Each number is 500 + 25 x the weight over its row's rms, rounded and kept within 0 to 999. Layers, rows and columns count from 0. Numbers have three digits each. The size before them is the row's rms in percent of the matrix's.

# layer 10 attention output (transposed), 512x256, rms 0.141, rows 61-63, columns 128-191
085:497531490503472499504498509484473452465482530461488496526485485517449462540534565475476496491485508496496490548580498493493531514441518545507515496509458495529518507459488486508467458547521487
083:519477491489535473491498469494560531551499509440535502539528478484555522490507541462535493514536485512521482509467543499457487475479494514475485536508504523489510490484486478478508465464456510
098:531491480452516518466455518525494525529528523489482491485522507532495509504487545479455499509475509504491489458498482489503524496444558551477513476486504500501524563524483506532478519494549514
# layer 10 attention value, 512x256, rms 0.0861, rows 62-63, columns 128-191
097:511482523521531494477536500457536491518511530514489477443471490496520508492487536474473532525537514509492508496474479505492483533492487516510481506483494523477496454515468505486530449489471501
097:500536459465497501506500500487475499489462550497540530471528506546479508552483526461502526496483488472515480524492492505466492488556519473455496488499539535496491493468519584479495495489561530
# layer 10 attention query, 512x256, rms 0.0889, rows 64-82, columns 128-191
052:488498437452498491496489515503486561530482541501496468493515489518504537506554482483504457477456503521506511491498494446491496501541498536503513461463526496491506517547511497472518494482512490
055:488502459533513492484500525486565498468551487486513501496474538498521490489520504491499500508474485502489459505507456457489506472513481496522525550510500442539548468486546476496461497508469513
065:493546486524473484487463480487515488485477498497533503465511471466491505459471518515499503474500503478470532481491463464510500515462432506507511490524535516488456517444520472496464494443504528
071:503528541507468479501467479516549493516520499459495499479478495513495490461480484538404476491478515496513480528500498489536522494485545524509534479499514515476490498476486505508515516498557476
077:525511521523517482510510510512485526451439491498521528464511523494510456465501485478507494482499506456504517488457500523504494492471477509530510484530476523515467495500524433486469485457451494
090:496515501548517514516495523471495538454493527478498481506516578501488495496515439509502502482508510498535521503506486511497452521508501494521511465537468510482517478504530453503467476493489516
086:501478488478482493484501492498510512570515480530492491514471473554486497495480537512494512503473495534514476528530515511490500541498527495490471513472505505531489494512478520500518514516516484
100:462558521543521510522505481529493534444490536472511474492510539480530513516505467524483493454524527477521527491443493506496494507468536528510488436516486515476494512477535469525484505481479516
084:539504458503517494510490531502506447479473514527506557514493535505460480511500488494470528523504463566486494451479517488454472465486474522488533526479485523520485518486477490521511451506495485
121:531516481500486524478497482497509523468483518536539517481519442495496488533451515530499475486514537513501479513469528519539475532522490491529469530526547464515518491453440525539473532455452517
110:497492508467445535499497486499521434517501508544495514491487529500456514513473496508504511486500487488477501500497460535496495491547520499486527501462472493474485446557560529512486522505507520
098:471513484500502488496491490464487549495480530514527455508465492494520451515447483522478446463494536488525475521494480480525508487544522570478500488505515489505494494491535466529525455484470512
107:503530505507470543500521507497543550466493487537497498490478471504512479475501489497476520491494537452514500517519522481504502496523503508511491500512486517481503483540467529470452489506519522
114:506501506487498529471488504504516493480474527481513505518552467482520496502492506492509516517546517509515497502505517479530501524461508499571482472498494529468562511504530479500480549490525551
108:466489519491459483532521538525488494475525502501501490525489530499524488522474491533461514500493503510486531482448494497473483490468551504511485523539475474495553501499492474540472497492467463
098:512560505518529471540525468518472541488525501472526486507457450479525480491496505507458493480514472525475484525471561485498469531464504515494500464523493468526523533467490499526514508497536484
052:491484438505521520521488488499502523514500534530521556503492534536513492507515534480485488539475517489497497471486497502490523500499577508514496473508468475459508503513495426485461511483516493
059:486547520492515486487480499507468480516573546485529531512504501467536507471495490523495491519554499481517517531492516520506506510475511514494511499500508513538458544510475501537498499520481510
061:516504509535486484510471507501461525493548461500527526538486460496525507462477485492513479485529507504490473462464496512467495544474516457496450505487455494474479545482463490497508512494472504
# layer 10 attention key, 512x256, rms 0.0889, rows 64-82, columns 128-191
074:476516486490458531500518454498456458495515510513450485498524516533473511494494489511472526494483513498525496478544493464538528477486505512551462490506467535528470489469517576543463487501466483
091:474522494566488500492490490562502485497441514489521520529520467512509513488481514471490549488555503488458499463464498489458505492488477503505478528494466471492497518488468547539521515480520471
080:457502490504478510488548477484496480497535471476488518532511523516508517457515482479519548526457466552523510500499493515483511505457515471503508510491472492519502468510475460517479515536540520
076:497522506505489460477514500522536436522511474515504467483480516467501504526482514494548542475485468494469485468509458545443466532532462472487534511491518533536478502536492472540487511499494488
078:492504513462514497508470480451533470485472524509470550525495460506467514505477495533470496510450516535559493503521502474490479499520523499518494468494501511511493475473525462510491448513462561
091:451496502520545488487510473488511486495461543518492531487523483505478501500475501486465520461481535535480537521478495507480491528521491497510476456548481495498513565489499523505483466502498552
074:488493489476518488484527545529522534480476506501489461503478521491511509556501497519543426510532470443479482545488457516489519510518474518507531519476539502511521528525503466536529528480495487
070:468496503502499488508472491502460461513490525530506552485472461521458532492488509474467515510492510538525510520476486472506478488492520509509487516505483483509510513480482482450479474532498510
090:520461479530518497547539506534467497520484509533516526494509482460475521505520515500457544490509480494522487537485501566532470501493502532515508470516460454540533544466459492502479487509503472
113:531506519496499496545527511514507511463427517478499503476490479524520465481462466502515466463471520477521479513474528507479480486469532497477509507506496524483470498486475435508492511491554529
099:484502526462514478490495453506478486429477512515498520519477501486462470477526526488488490472520542528471491468494515478481459471474527454453489460525489504472506517491494514505478521492477544
099:486528455486497490514465519513510473534492513474472520497496494529488494510475509507525519526520504492488492514456511527516501520511502494493494521533510444558476491492479490470494463526493493
104:465505505498474529494488482513535545499484516496510508488475464513501462480544512495480512506533511514450479486459514496498487535532477492526495501471525505473477445499516530469499491534500558
104:463544507502545506456494517522490511501494509508427518522505502489473524516458514505481483466561481518521457496503499471478472496469512468541509501508509482504543512545498501509534514479486517
115:514505471527556503525456525501492457533538484469510545489494487504457519519518536505500526496495471495511535526466502515501480492501524527482494527489515456525514507511489501488520487495499465
092:473522499514493485498524531497441470515550499502471513519496546501482509500481480509492508485500474480494515537508511466486520529499499494524532518526489482528526483469523512531536484522484511
079:487504489468531472495456513499500517503506500522499502500483516477503495523523457534521532490495492540483495518506495492519499512505499489481523481510506522500482455511468504461516511513471504
077:485478472518480525469545457485464506480475514497500510493505473518486497505507506502466456499476494481509488452549473533507555457481506492474481484456473525548465499509519528529447468515515484
084:513516514464479508494493498466526500516500499494453482491483506497472531527481506481507482507461490512533488529495518507544487495494517505479515476553507544507541492532499477483467484512493535